config = dict(
    n_layer=9,
    d_model=160,
    n_head=2,
    n_kv_head=2,
    head_dim=64,
    d_mlp=320,
    vocab_size=5033,
    activation='swiglu',
    norm='rmsnorm',
    norm_place='pre',
    norm_eps=1e-05,
    positions='rope',
    rope_base=10000.0,
    rope_fraction=0.5,
    qk_norm=False,
    attn_scale=0.125,
    bias='none',
    tie_embeddings=False,
    parallel_block=False,
    init='uniform',
    init_std_qkv=0.0375,
    init_std_o=0.00883,
    init_std_up=0.0375,
    init_std_down=0.00883,
    init_out_by_depth=True,
    optimizer='soap_variant',
    lr=0.0043,
    beta1=0.95,
    beta2=0.99,
    weight_decay=0.18,
    lr_head=0.00888,
    warmup_steps=200,
    schedule='wsd',
    decay_fraction=0.873,
    decay_shape='linear',
    final_lr_fraction=0.1,
    batch_tokens=32768,
    seq_len=512,
    doc_mask=True,
    train_tokens=129800000,
    steps=3962,
    dataset='wikipedia_en',
)
Each number is 200 + 40 x the weight over its row's rms, rounded and kept within 0 to 999. Layers, rows and columns count from 0. The size before them is the row's rms in percent of the matrix's.

# layer 6 attention key, 128x160, rms 0.0589, rows 0-87, columns 80-159
033,186,143,214,250,252,213,184,171,165,209,211,153,172,203,227,253,204,176,184,237,196,218,184,186,213,193,161,165,231,183,196,216,153,136,217,190,218,208,212,145,163,158,212,190,141,140,163,132,231,231,193,119,140,129,259,148,147,184,233,198,261,161,100,253,270,180,222,226,319,221,241,199,159,196,243,188,170,261,246,186
032,219,170,204,236,176,217,284,243,168,200,175,304,132,222,262,108,204,267,249,143,254,249,251,252,256,149,197,299,195,172,168,217,171,186,191,156,242,185,164,245,208,221,225,202,128,213,250,263,214,147,202,193,232,178,198,230,199,160,133,236,145,167,259,155,208,197,168,220,181,203,127,221,233,195,191,160,193,142,198,119
031,230,157,247,189,129,200,193,226,177,172,224,197,256,212,207,178,187,262,256,123,274,203,172,166,128,197,164,244,158,292,206,161,146,235,224,223,150,147,168,325,255,241,237,200,183,225,271,233,205,192,225,208,199,250,144,244,193,259,166,213,152,212,223,200,91,208,212,138,161,199,242,194,255,244,242,129,188,182,165,150
041,185,180,204,234,129,217,175,226,168,84,213,250,166,202,192,164,256,243,170,235,223,188,187,170,216,233,205,278,260,182,152,96,157,230,163,139,211,169,212,147,169,212,206,188,227,204,196,208,187,133,194,235,200,236,194,283,190,229,205,165,230,216,297,196,208,233,194,212,109,267,82,231,248,212,246,246,279,174,234,112
042,205,222,201,166,226,209,202,136,203,158,244,248,204,172,203,269,166,239,145,287,170,206,202,186,300,209,310,162,238,200,153,178,199,157,210,220,226,329,211,128,180,167,223,167,224,201,180,212,211,145,216,215,169,178,157,239,222,237,269,131,244,263,202,216,207,227,220,233,192,213,151,157,171,162,153,240,178,201,163,160
034,209,144,109,220,162,205,224,147,226,161,202,121,129,186,148,212,179,260,214,232,231,227,192,185,198,221,174,215,233,124,212,122,178,283,203,154,221,152,189,152,214,223,189,228,221,219,227,229,229,165,197,176,210,224,272,204,171,243,133,217,157,167,225,226,231,179,209,198,186,232,199,225,248,241,278,148,262,203,323,213
043,214,267,288,260,230,211,178,164,172,196,268,201,195,166,198,212,215,172,153,179,169,214,185,212,210,222,274,172,149,257,146,189,149,149,226,244,135,269,219,195,173,153,237,154,233,200,174,171,196,167,232,230,207,191,148,209,223,218,269,154,227,242,193,185,125,148,181,190,167,266,198,142,171,157,201,263,203,211,88,132
062,168,192,196,200,149,152,189,177,161,120,226,170,217,152,176,195,163,233,138,232,170,230,179,127,225,253,303,162,268,174,177,125,126,221,228,214,190,228,190,155,175,144,163,205,249,216,184,245,247,156,203,201,199,210,180,231,192,291,216,151,239,227,221,194,170,203,199,239,188,279,195,166,192,172,202,225,170,188,261,186
057,134,216,277,185,205,155,214,232,195,172,197,245,248,167,221,185,205,184,98,186,203,197,207,137,188,226,299,151,198,200,217,146,168,126,184,258,156,237,186,167,183,153,194,183,234,243,170,258,270,130,177,191,160,159,154,233,235,272,202,181,219,217,263,205,178,201,167,172,244,273,211,154,197,151,186,244,158,174,233,179
072,199,187,258,167,230,174,201,242,241,229,193,193,277,150,164,96,244,225,213,163,211,208,214,183,152,211,201,167,145,249,162,186,198,128,211,224,274,292,247,155,248,269,147,204,225,260,196,174,214,334,240,191,212,191,170,116,280,162,212,228,214,202,211,265,208,181,197,173,212,143,202,217,213,153,163,212,235,186,258,249
113,165,205,229,219,294,277,202,203,234,197,200,228,205,217,247,191,204,200,182,110,241,171,237,223,197,119,226,201,219,193,214,173,224,230,119,177,194,160,179,210,174,194,234,183,206,217,176,207,255,173,210,172,139,169,216,270,264,177,220,255,225,217,281,228,292,176,185,153,330,186,216,199,233,185,204,198,178,249,162,193
121,217,98,245,236,254,190,234,226,190,210,208,195,201,179,186,227,196,151,196,197,220,143,222,199,245,255,175,241,120,219,254,253,187,221,162,174,216,213,208,168,217,261,194,207,229,213,196,249,134,203,140,209,275,244,192,157,171,190,228,219,222,236,187,211,191,174,202,116,230,224,245,171,135,230,227,209,147,204,232,168
133,275,177,225,221,194,156,187,158,180,268,200,237,240,143,237,138,229,228,186,171,221,182,152,246,184,220,167,122,231,225,219,228,159,167,197,92,218,262,181,268,219,170,185,218,228,177,151,221,226,298,240,231,194,202,140,211,218,179,170,158,154,214,231,162,279,235,196,185,164,258,183,187,191,230,237,235,187,120,117,205
126,211,240,180,178,178,221,239,199,164,222,255,165,239,229,245,292,172,162,183,181,199,147,219,206,192,124,182,177,184,187,188,137,221,246,225,154,210,208,199,205,228,162,223,123,191,234,184,196,210,109,247,139,149,156,201,207,182,181,222,193,211,198,197,228,265,231,158,186,205,157,122,208,175,214,192,230,171,142,148,95
130,204,257,163,181,157,242,154,197,230,190,290,159,155,115,196,230,149,258,149,197,247,199,199,188,180,200,286,110,180,172,154,190,151,185,168,151,207,218,151,240,143,337,266,161,247,219,234,178,199,147,154,133,163,200,225,171,198,219,209,189,228,219,232,190,190,189,212,188,129,171,309,190,204,227,228,138,217,210,257,197
127,230,208,318,213,152,157,185,161,125,200,178,192,164,211,205,181,222,276,205,302,240,225,196,210,266,219,249,166,188,210,223,213,237,213,163,222,202,243,278,178,190,297,199,190,237,132,164,128,207,193,194,215,257,309,165,206,245,204,179,219,170,223,195,147,254,176,190,146,233,212,134,173,243,221,203,216,177,184,184,99
033,188,158,185,224,184,270,210,175,156,247,211,116,231,191,150,211,254,171,252,132,223,236,232,254,180,179,261,224,214,232,168,243,165,199,234,117,199,203,140,189,91,205,206,161,257,242,125,182,162,220,186,213,231,183,212,150,134,182,232,207,141,191,203,263,187,193,250,229,198,240,181,183,188,173,253,196,194,212,166,245
036,143,232,172,188,188,172,276,235,233,199,206,295,168,239,164,141,253,213,123,212,245,185,245,167,217,254,178,135,284,224,172,180,163,186,136,180,235,216,188,189,272,185,178,211,275,245,208,262,167,162,164,208,187,222,177,306,100,230,169,188,264,231,244,141,237,213,176,185,154,158,135,227,159,261,148,258,182,183,204,184
034,209,206,223,188,184,129,201,181,126,105,218,241,122,210,185,140,228,193,108,220,215,187,217,139,246,231,257,240,225,208,149,133,159,177,182,131,209,220,218,172,178,227,154,172,173,220,160,197,217,133,176,249,205,172,256,271,144,225,208,206,207,195,261,143,268,222,227,175,177,261,124,172,249,208,144,218,248,203,222,141
037,222,269,215,180,288,128,137,192,250,203,245,220,202,165,179,253,191,208,112,229,186,212,207,198,233,235,282,171,269,231,183,211,200,148,207,264,204,242,208,192,218,224,204,183,198,240,149,224,184,212,222,225,193,190,163,141,238,231,290,193,238,246,214,207,222,222,228,166,154,213,232,131,85,176,184,242,191,222,142,218
038,223,232,292,182,255,191,192,256,217,283,200,218,219,238,214,194,207,131,261,166,183,161,196,242,193,157,195,202,150,199,216,294,220,110,165,208,133,216,236,277,260,166,195,183,141,181,224,151,138,240,150,212,198,142,184,126,262,109,239,216,196,240,224,233,173,170,205,187,212,134,271,207,162,137,142,263,100,166,117,240
048,165,236,213,220,167,187,173,180,142,157,243,213,141,174,129,232,176,209,120,221,177,223,184,173,254,230,237,193,230,205,117,80,140,167,223,204,215,230,224,150,205,154,191,172,228,227,180,211,234,121,221,215,200,171,165,246,202,247,265,119,274,267,249,177,164,214,199,201,135,249,156,171,168,166,171,200,229,224,214,135
050,219,231,265,194,267,204,194,228,234,294,146,235,252,230,255,192,215,141,257,151,206,171,203,210,165,158,126,198,108,220,244,289,240,161,197,185,197,238,202,241,226,248,209,186,154,169,184,163,157,256,212,198,189,198,200,163,224,136,179,253,159,194,148,212,194,208,218,183,220,107,242,218,225,189,182,157,200,181,170,202
054,144,262,307,224,237,222,202,213,163,260,223,202,242,176,253,169,197,157,141,168,199,179,201,221,221,172,279,153,107,252,188,168,189,93,178,253,158,277,243,212,162,187,218,146,213,213,217,185,179,178,232,204,196,178,122,204,245,217,206,190,200,206,205,189,136,180,190,173,200,231,171,155,186,149,192,222,217,200,97,152
073,151,228,229,221,219,224,239,205,196,235,173,199,222,216,265,168,222,171,219,192,206,175,227,228,227,143,212,188,90,217,231,215,220,173,150,197,171,201,234,266,175,226,231,137,204,184,223,138,198,185,200,219,178,174,172,193,205,169,157,227,172,168,176,204,170,167,199,132,238,199,151,172,232,178,215,206,265,205,99,159
091,270,222,231,139,285,200,169,199,281,237,193,256,189,203,197,249,241,172,151,156,250,291,220,221,117,118,208,219,242,224,184,207,227,243,101,197,217,228,196,198,221,225,253,222,182,209,138,184,241,198,167,168,144,168,193,188,263,155,236,193,230,221,205,192,246,258,215,209,193,162,151,293,211,183,228,163,161,242,261,245
103,248,161,192,161,289,205,162,201,229,216,198,225,215,217,178,166,241,262,155,154,203,248,218,184,216,179,238,186,231,259,149,152,209,170,215,241,254,315,228,232,175,237,145,180,175,223,188,185,173,262,240,213,254,207,171,172,254,182,277,143,201,266,174,243,206,237,210,248,160,168,271,205,125,168,243,177,233,229,338,239
129,193,176,126,230,277,188,217,130,242,228,185,206,194,231,157,173,221,190,146,254,135,190,197,218,197,202,270,239,252,172,178,161,183,213,185,209,251,232,169,304,187,239,177,213,194,241,180,178,151,159,141,182,174,231,196,235,178,174,212,216,149,226,195,159,227,235,233,175,210,218,195,184,292,167,273,47,211,199,157,190
125,208,186,183,207,102,175,250,201,190,233,168,229,159,258,194,215,197,199,174,164,191,207,183,199,218,160,279,218,149,147,196,208,218,227,221,189,165,205,168,207,232,239,180,200,250,253,82,193,233,330,222,222,174,198,186,190,208,212,220,169,196,133,162,248,194,122,233,201,248,244,300,233,147,182,188,201,183,190,278,139
126,216,221,249,199,239,189,251,232,174,249,217,247,164,121,237,117,202,210,217,227,223,251,252,164,196,176,144,208,253,245,249,168,172,240,208,199,189,211,193,169,187,187,128,134,232,176,240,191,213,244,210,196,187,176,137,195,146,239,246,221,200,215,147,188,139,188,244,196,195,232,179,296,262,223,253,175,227,242,263,202
129,189,172,145,175,229,208,254,158,170,199,294,147,123,214,164,203,189,210,174,257,260,161,269,238,200,214,234,236,231,142,224,233,254,168,147,197,239,166,225,222,184,230,191,182,195,173,252,232,260,104,196,244,229,230,212,240,198,210,133,210,200,193,138,143,159,194,173,246,210,220,158,191,280,194,176,168,209,213,241,221
131,221,173,194,240,186,228,194,247,212,258,244,217,232,186,183,162,220,207,270,170,228,149,212,160,203,196,190,122,196,202,181,229,203,144,200,191,220,186,174,248,150,201,224,182,232,222,196,257,187,229,156,211,131,156,230,210,256,202,152,222,163,161,161,195,244,195,239,141,168,166,318,242,123,225,161,100,213,182,271,186
126,213,223,154,212,153,100,202,200,183,236,166,213,171,142,213,204,233,163,149,239,209,181,201,195,199,192,184,138,116,306,113,188,201,134,192,263,212,203,199,202,258,184,209,158,207,201,109,189,175,168,318,149,201,212,209,247,183,230,178,273,199,204,197,214,219,222,196,156,227,207,193,221,189,157,172,148,153,162,254,197
127,212,208,177,190,186,275,195,161,237,267,151,210,159,254,138,214,185,167,127,261,248,247,169,286,209,242,169,264,160,203,227,248,151,190,191,248,156,241,126,235,241,200,242,139,128,170,264,177,240,262,147,189,200,193,259,227,198,242,229,172,190,242,184,172,258,208,184,189,192,203,233,182,186,241,174,309,174,196,224,186
134,139,200,230,163,224,242,185,192,186,216,210,178,190,200,202,212,176,237,174,158,172,198,281,170,217,178,242,197,211,197,180,161,186,209,199,225,248,173,204,199,295,173,201,184,231,219,164,254,254,237,179,170,219,169,208,161,227,219,153,145,164,234,122,204,269,128,178,234,245,229,208,173,221,208,212,151,236,215,146,166
130,193,193,203,278,208,238,161,187,199,186,159,216,173,150,214,219,250,206,190,218,150,234,205,219,208,163,225,143,180,185,192,196,179,259,130,242,182,177,216,173,159,213,233,170,239,220,181,182,200,230,250,284,240,237,182,202,138,192,149,135,218,261,247,203,203,189,230,221,151,179,208,238,209,196,190,106,186,274,142,177
128,255,145,181,171,169,216,242,179,207,201,187,175,233,176,206,163,175,264,173,245,172,182,221,233,118,113,243,217,189,195,245,264,175,209,201,178,231,228,213,223,181,136,191,168,126,222,244,163,161,126,260,237,175,218,214,170,199,184,182,209,224,163,178,173,158,180,178,146,262,169,265,230,156,220,242,197,150,187,275,159
127,153,251,150,245,162,183,275,234,224,205,257,259,204,187,217,270,161,215,233,225,250,136,157,184,176,225,268,161,207,295,243,224,238,170,197,174,274,278,220,220,228,205,228,221,209,232,224,185,214,272,223,238,220,173,195,224,208,206,155,269,182,140,162,193,163,203,189,263,183,201,279,204,269,202,217,238,210,209,175,204
122,197,199,138,225,212,263,223,217,178,168,187,180,180,177,147,138,169,250,151,156,222,246,151,193,185,188,133,180,184,234,261,220,196,227,198,221,203,204,188,244,143,170,225,208,200,244,222,246,117,105,238,159,198,225,186,145,169,173,161,242,200,226,184,243,257,158,213,144,146,186,184,199,135,197,142,225,228,206,218,253
130,178,222,188,214,196,194,225,283,198,235,134,91,161,135,183,211,173,136,202,228,142,246,197,203,145,146,242,219,249,136,251,228,179,227,182,222,282,139,208,234,240,275,159,150,159,233,149,203,249,149,128,246,218,126,181,246,201,208,189,205,199,255,225,223,242,157,192,187,214,176,229,228,193,226,194,329,204,138,232,154
127,157,192,284,149,114,182,220,165,217,202,231,219,215,235,175,259,209,201,143,189,136,197,308,199,178,235,191,157,158,226,208,260,243,218,146,127,257,208,174,159,220,168,211,163,109,188,227,181,252,284,221,201,229,154,209,186,213,213,148,215,170,221,230,155,274,216,139,203,178,209,158,179,194,181,165,125,232,180,192,234
127,184,207,234,222,172,184,280,143,104,217,243,223,276,157,246,207,180,130,161,215,214,234,176,204,202,233,188,139,194,189,159,225,234,263,190,300,156,172,227,228,209,175,189,212,230,266,246,202,244,194,168,190,150,171,147,229,215,200,145,141,245,257,192,183,190,155,195,157,207,226,196,222,204,190,231,132,239,172,149,159
127,220,218,167,226,200,160,262,234,181,209,169,253,243,174,200,251,187,225,250,212,214,265,156,102,204,155,176,193,316,192,176,261,265,191,179,169,173,147,230,196,241,124,190,188,213,187,211,223,185,202,219,212,182,194,207,215,180,204,232,240,214,230,178,145,236,125,233,120,190,211,260,165,145,189,164,179,200,247,180,226
128,193,255,231,168,223,220,196,208,218,151,160,186,214,238,197,141,136,133,195,263,244,159,177,198,192,150,160,288,206,181,195,240,217,220,228,230,156,174,183,184,185,216,168,171,241,195,150,261,160,210,177,205,256,214,281,176,208,281,198,302,186,240,157,187,273,171,217,257,207,203,234,177,184,194,198,197,235,241,177,137
123,251,195,136,156,254,207,246,181,162,197,204,197,240,218,219,222,225,279,207,232,228,204,264,211,233,194,210,180,184,200,242,332,228,212,160,232,208,198,178,195,233,185,237,182,222,214,131,202,166,194,169,141,201,186,281,151,256,200,203,231,200,187,164,190,165,250,203,228,206,235,178,162,186,224,211,199,207,219,204,188
124,144,203,164,142,281,209,195,137,126,199,133,178,140,169,271,260,131,178,179,199,199,141,211,167,249,198,212,240,176,192,211,204,185,167,177,197,170,226,179,175,233,266,224,229,178,220,219,191,209,240,242,228,169,236,219,210,148,228,179,179,180,165,279,161,215,105,222,271,212,145,231,204,185,187,220,215,253,230,250,252
128,159,176,248,238,139,195,208,237,181,248,190,183,267,131,138,185,210,172,163,169,220,206,202,148,215,233,277,247,269,145,179,175,239,187,159,177,202,177,241,176,187,160,224,172,241,229,181,226,161,191,295,212,174,189,257,165,224,257,283,124,224,218,185,193,163,190,159,146,175,148,217,188,348,224,241,255,247,180,171,137
126,159,193,238,169,288,188,197,201,258,192,194,232,192,216,181,217,143,213,200,194,211,188,213,192,176,149,166,155,121,230,128,217,199,167,87,226,125,189,232,186,145,153,118,259,109,151,149,192,140,194,170,128,178,241,158,198,174,228,183,170,144,230,186,216,213,204,238,222,212,212,221,227,168,250,239,249,133,147,187,105
129,182,213,206,209,116,261,194,227,250,206,244,233,133,127,211,164,186,203,215,257,163,214,177,143,166,195,233,188,113,255,246,214,222,225,201,201,188,285,227,190,214,180,208,169,195,214,221,173,219,156,184,163,222,235,186,218,212,237,229,132,204,213,181,210,251,151,185,195,201,183,166,189,182,222,249,260,156,176,205,242
130,210,220,196,147,183,176,202,182,166,207,168,229,231,232,208,202,207,187,183,107,147,136,295,223,145,216,247,253,288,188,188,241,210,217,119,240,130,306,192,191,131,257,221,212,194,180,142,216,159,192,262,185,255,267,234,243,189,184,142,188,162,203,216,172,126,213,168,171,165,184,220,137,153,242,204,231,125,181,159,230
125,229,210,199,161,219,169,154,148,181,163,173,163,165,220,155,184,233,235,183,183,160,196,214,245,271,161,209,224,234,155,147,259,210,208,278,154,224,203,155,241,273,114,182,211,194,214,193,200,175,138,166,206,213,180,156,172,206,268,228,176,145,160,170,187,205,155,228,193,188,153,222,206,128,178,207,123,221,163,219,174
124,140,225,224,214,232,139,173,258,224,204,234,168,121,281,137,267,222,251,217,188,231,175,190,208,278,195,184,198,244,201,157,247,201,188,294,306,252,234,250,243,139,150,235,189,164,261,197,188,224,253,246,206,197,209,214,203,223,169,175,197,185,205,214,189,177,258,166,195,159,221,233,195,232,244,258,182,160,161,131,206
130,228,250,258,175,235,176,301,174,247,181,171,225,216,255,213,189,203,204,249,163,196,287,216,166,223,237,198,203,139,174,226,174,136,247,190,286,198,229,232,171,136,232,261,183,216,191,234,179,231,181,220,210,152,181,169,234,200,176,187,203,178,129,201,216,186,216,193,159,197,261,149,183,235,125,192,226,250,169,241,239
127,223,139,231,153,133,137,224,188,203,213,90,216,221,201,107,173,210,122,220,157,214,158,153,143,218,245,145,194,187,211,193,173,171,151,205,218,199,257,226,254,197,269,167,191,212,187,197,212,149,163,238,189,191,243,178,176,209,253,220,178,253,194,288,201,208,152,163,256,184,184,251,225,195,164,213,176,243,221,174,236
125,180,159,177,181,216,118,144,264,214,165,204,214,215,181,210,137,245,166,295,243,174,244,158,166,218,268,136,196,211,177,201,189,216,191,220,243,192,191,179,184,151,223,219,201,210,166,216,203,209,224,162,216,238,125,198,186,155,196,212,210,178,128,141,188,266,138,205,194,234,193,160,128,214,205,151,250,160,170,177,138
131,274,198,186,199,156,179,211,219,215,229,145,218,217,141,259,287,178,229,205,212,278,228,213,252,222,193,74,236,226,89,130,182,143,170,204,180,199,160,160,185,132,152,249,223,181,238,168,205,205,259,256,239,205,279,209,186,227,247,199,259,175,159,202,189,168,154,147,188,180,229,197,240,224,174,253,204,152,244,171,161
129,190,196,318,211,202,165,197,159,128,215,113,166,153,224,226,264,155,177,203,229,197,155,116,151,164,228,178,104,228,154,265,244,259,209,237,187,223,256,194,236,228,195,171,229,214,177,181,210,212,162,287,213,189,179,234,203,197,238,226,245,197,235,147,177,195,286,234,229,225,186,253,217,183,157,182,189,142,197,220,234
124,235,171,236,240,70,150,126,257,229,197,176,224,214,169,279,188,222,187,114,149,246,166,232,158,204,252,183,269,229,189,237,265,164,195,185,200,216,159,216,238,208,224,194,216,196,204,279,175,120,200,202,187,232,191,191,148,225,206,149,191,153,173,223,210,238,236,198,293,232,140,172,202,151,174,166,165,293,180,169,171
125,209,215,204,239,267,136,211,281,169,241,181,216,199,163,238,216,221,202,262,146,116,208,197,226,207,161,215,202,215,260,247,241,201,273,308,164,154,196,214,207,181,211,225,200,159,190,274,251,223,112,222,176,215,234,213,161,204,228,212,192,159,189,220,206,188,188,193,223,244,199,191,245,250,206,151,183,149,235,201,209
124,76,193,230,180,172,191,140,154,226,210,236,151,206,246,188,226,202,191,151,159,180,122,163,254,213,207,203,172,253,248,173,229,121,201,291,229,167,99,229,161,163,129,274,240,213,155,206,144,289,148,190,205,226,227,219,181,179,244,222,179,256,201,203,174,137,197,165,146,184,227,238,242,181,185,224,271,224,299,161,152
128,205,201,184,180,164,182,228,255,217,180,176,227,249,275,251,298,218,176,220,287,154,192,245,243,149,230,244,154,314,204,248,194,197,131,189,164,185,241,153,199,166,251,153,279,167,206,241,218,180,164,222,148,233,163,140,171,203,197,187,182,193,244,248,235,216,151,147,222,187,205,239,143,262,111,199,154,186,225,213,99
124,196,191,249,127,189,194,227,166,243,196,147,214,249,164,175,188,152,161,161,215,250,210,167,142,202,254,277,144,130,182,185,155,200,174,202,246,174,188,203,209,207,154,214,240,179,246,279,145,175,217,165,173,197,186,206,165,140,249,229,198,218,221,169,212,185,205,230,270,250,180,154,126,278,217,230,143,169,157,253,206
127,229,222,176,232,240,218,146,219,258,189,226,153,252,210,163,182,212,204,212,214,218,222,229,187,123,182,294,179,171,191,178,216,196,217,194,248,186,148,182,167,185,297,156,204,150,212,318,213,163,318,249,222,197,265,204,248,208,217,207,258,158,227,207,194,206,168,215,201,208,205,249,170,197,205,303,316,196,208,183,254
124,202,156,259,175,149,216,243,132,271,188,223,189,196,200,181,233,189,241,235,252,165,180,175,139,184,195,239,161,208,218,204,235,210,167,211,275,211,209,153,217,110,223,223,213,209,230,189,252,165,151,231,235,246,222,182,216,258,184,228,172,116,185,185,256,239,192,198,145,179,228,195,189,202,182,299,235,171,211,236,219
068,231,127,164,183,134,211,159,235,224,214,156,101,196,248,172,216,121,220,247,131,180,228,144,166,272,213,221,179,185,225,205,159,189,203,172,265,197,144,193,211,255,126,234,217,175,229,149,162,238,146,204,185,143,185,194,215,186,213,189,270,199,186,237,173,200,203,236,236,166,182,72,247,185,183,271,248,211,255,243,150
075,177,215,168,264,143,242,204,232,168,189,170,272,169,195,194,168,265,215,221,207,200,185,198,212,136,208,138,204,271,197,230,186,264,275,249,132,201,158,206,274,152,231,223,208,162,158,201,164,235,205,201,231,211,191,214,165,205,224,197,180,203,205,190,138,201,203,245,227,210,230,193,209,174,162,191,203,223,178,167,219
078,174,176,203,157,152,181,177,214,112,242,267,148,180,162,209,215,179,186,219,142,185,200,168,263,170,142,161,227,221,195,201,171,190,213,155,214,156,261,164,248,231,206,115,261,177,131,172,180,212,182,145,170,158,165,213,237,234,232,238,240,151,195,193,209,197,202,170,176,217,199,215,181,260,220,172,176,207,213,192,180
107,229,211,185,189,217,253,263,170,208,175,169,238,180,138,182,174,217,268,223,231,267,231,233,165,182,203,131,230,265,160,238,143,215,174,259,186,125,135,183,227,140,208,215,181,228,174,178,191,257,201,218,195,183,221,208,222,184,217,141,186,234,252,194,147,157,236,174,206,235,180,234,199,144,205,218,204,192,186,267,153
101,126,192,135,225,139,238,196,150,184,246,148,175,200,180,179,159,191,167,254,178,214,289,180,225,120,211,196,216,167,277,164,183,205,167,187,171,215,153,227,253,172,214,187,170,197,169,227,221,140,222,273,59,166,207,171,220,237,186,184,195,187,213,185,192,176,295,153,184,196,101,174,203,143,191,283,209,241,212,182,229
120,245,214,261,216,220,235,155,237,160,249,201,199,188,197,274,169,199,110,241,214,204,181,199,218,208,158,252,221,156,176,155,161,219,171,171,227,200,227,202,197,256,168,219,159,90,237,145,191,125,205,195,147,142,219,247,241,230,213,252,236,158,202,173,215,203,221,178,208,149,300,272,146,292,201,219,156,209,208,198,183
110,149,191,262,114,229,206,181,252,187,215,227,173,226,259,219,188,130,170,196,216,163,137,176,192,208,230,257,255,219,211,176,224,168,234,212,225,169,226,255,198,163,125,178,182,250,132,170,238,250,163,213,240,178,189,246,248,206,171,239,208,176,189,140,253,196,130,199,267,148,277,213,191,144,172,225,170,184,202,175,210
114,288,217,270,194,243,245,89,221,133,246,200,213,217,167,207,241,167,188,124,188,185,160,150,246,217,269,230,228,187,157,216,189,180,220,167,285,275,143,209,189,230,224,214,190,216,195,180,254,170,254,126,199,189,147,232,164,215,199,216,160,143,142,151,205,230,173,181,187,142,226,176,149,242,188,185,245,142,172,210,195
129,134,214,179,215,145,249,261,142,165,191,198,172,141,200,168,185,213,236,141,178,204,196,204,163,115,161,124,201,225,238,206,161,231,215,183,171,182,119,215,224,217,221,207,244,180,149,236,146,206,241,267,144,223,213,164,248,221,230,148,244,245,201,219,175,210,264,228,160,267,164,153,199,191,199,198,197,186,229,180,241
106,97,138,178,216,152,227,181,168,193,159,201,212,169,239,91,213,212,272,226,164,148,239,221,207,224,169,176,205,218,185,193,252,181,174,150,194,225,212,189,213,223,269,101,199,211,183,244,209,194,194,220,191,192,174,198,212,214,173,184,242,148,251,210,180,200,163,217,144,235,172,161,270,205,220,240,172,281,149,194,217
093,189,171,192,166,233,202,180,204,143,285,213,196,159,190,178,183,174,186,121,252,107,153,211,196,215,237,174,215,223,153,215,162,219,170,217,205,171,181,179,218,201,142,134,180,227,236,205,333,239,173,226,241,156,134,142,182,222,213,292,211,231,143,145,260,123,191,190,222,153,205,182,153,284,165,197,188,186,152,185,207
091,277,176,237,216,245,190,183,246,251,173,253,247,171,214,241,247,279,164,176,298,244,217,181,213,203,163,138,225,170,187,109,206,157,156,154,173,151,209,227,176,159,148,204,143,280,207,114,193,229,156,179,247,231,146,173,165,183,212,235,238,206,212,205,167,137,117,208,195,180,267,187,162,252,139,186,175,269,229,217,226
091,138,205,179,210,194,213,194,197,232,271,150,158,176,168,195,176,190,273,206,181,247,143,225,211,247,268,188,196,186,217,228,194,279,156,166,260,178,239,271,171,268,231,206,169,190,183,259,204,166,224,210,202,177,210,212,216,227,226,269,199,155,216,207,189,213,195,169,247,140,157,226,209,181,176,234,165,166,262,167,188
085,220,195,214,204,149,185,223,233,127,236,215,281,180,183,157,232,232,150,198,191,257,175,144,225,173,190,212,251,173,151,183,185,190,184,237,217,206,203,206,284,173,286,227,193,109,177,162,193,154,181,222,207,202,196,168,225,231,173,144,225,204,206,230,212,157,144,224,216,145,260,88,159,152,243,321,194,126,227,197,160
091,266,185,122,186,206,266,136,270,160,213,173,212,240,219,209,193,173,156,148,277,176,236,229,206,201,245,222,191,131,140,206,186,218,189,221,241,236,231,247,136,223,170,211,217,155,231,189,214,222,211,167,201,187,236,178,238,199,182,184,121,211,152,169,180,221,184,242,127,203,211,210,173,212,159,249,199,218,185,214,148
084,238,235,200,217,203,181,199,164,149,228,240,240,172,173,132,202,193,197,267,225,299,215,267,264,209,187,256,218,166,179,204,218,294,232,252,268,174,206,184,155,218,226,229,181,204,256,197,214,252,144,170,168,220,172,206,201,252,139,191,129,172,199,188,228,251,156,221,184,222,173,200,241,203,163,197,236,170,149,183,172
073,186,234,270,260,265,211,199,202,178,235,200,178,214,242,198,189,295,116,184,238,165,259,202,226,230,82,281,148,172,182,218,256,158,121,175,190,198,220,163,152,210,134,197,221,214,238,206,216,190,175,200,215,204,264,227,154,188,220,281,200,207,227,199,180,199,207,196,168,203,270,165,190,241,178,182,178,172,223,119,218
067,220,123,252,157,159,202,127,208,194,253,183,227,186,152,282,233,123,259,152,138,245,230,272,236,191,224,271,205,222,204,171,193,217,258,240,267,216,158,184,121,258,214,126,246,127,184,196,177,285,221,135,180,151,166,274,240,154,183,168,242,215,191,271,274,225,151,115,171,189,199,167,156,291,199,231,225,232,204,200,193
094,213,169,192,221,258,185,138,185,217,194,259,163,194,220,186,282,112,146,224,144,227,250,203,266,265,182,203,224,169,194,205,194,132,230,206,233,205,151,226,100,272,187,216,222,209,192,248,257,217,165,253,177,169,145,202,193,207,217,238,265,223,140,175,222,204,166,235,197,154,231,220,136,231,168,171,186,227,140,186,225
090,216,268,252,243,165,208,153,235,159,252,203,192,218,210,239,193,181,144,200,220,171,278,179,229,228,186,232,195,171,246,143,177,251,147,142,226,182,232,206,268,158,185,177,207,149,180,194,155,219,212,158,241,193,166,232,189,153,242,225,248,229,273,168,257,248,238,228,155,195,151,211,269,293,228,234,244,195,245,177,223
091,148,283,133,226,97,157,284,178,257,177,196,187,215,287,178,139,244,214,183,242,230,219,256,152,158,141,169,172,151,209,198,174,184,198,210,183,162,146,220,127,205,257,225,181,147,179,189,232,214,226,225,154,260,215,267,174,171,225,124,211,212,189,192,181,208,259,213,148,198,204,158,251,206,164,243,188,211,218,257,232
087,196,216,179,294,204,239,217,172,161,165,179,146,185,228,233,253,225,208,137,160,173,166,172,223,137,189,133,174,133,177,217,171,242,208,198,164,187,152,276,193,201,241,198,253,262,126,229,198,226,278,205,163,201,178,123,210,246,142,200,162,171,286,216,124,191,264,216,233,272,149,155,151,195,156,275,242,173,256,262,164
105,164,240,191,255,196,208,206,227,186,219,176,246,269,212,172,168,220,159,176,224,194,237,229,165,174,153,147,234,162,237,142,233,238,215,180,191,259,220,253,226,167,222,204,227,126,176,241,205,187,218,282,177,235,217,143,193,199,264,195,265,257,226,168,146,167,292,239,134,216,127,198,204,218,226,243,217,168,201,200,222
085,227,270,304,158,194,183,136,196,169,256,256,195,172,146,134,173,192,220,243,119,199,198,190,180,138,172,205,171,228,195,143,172,175,232,124,195,198,235,198,129,266,215,193,276,224,165,149,220,180,184,214,196,257,198,141,195,223,273,258,254,203,213,190,141,195,221,185,220,218,171,183,157,117,209,209,240,204,227,138,171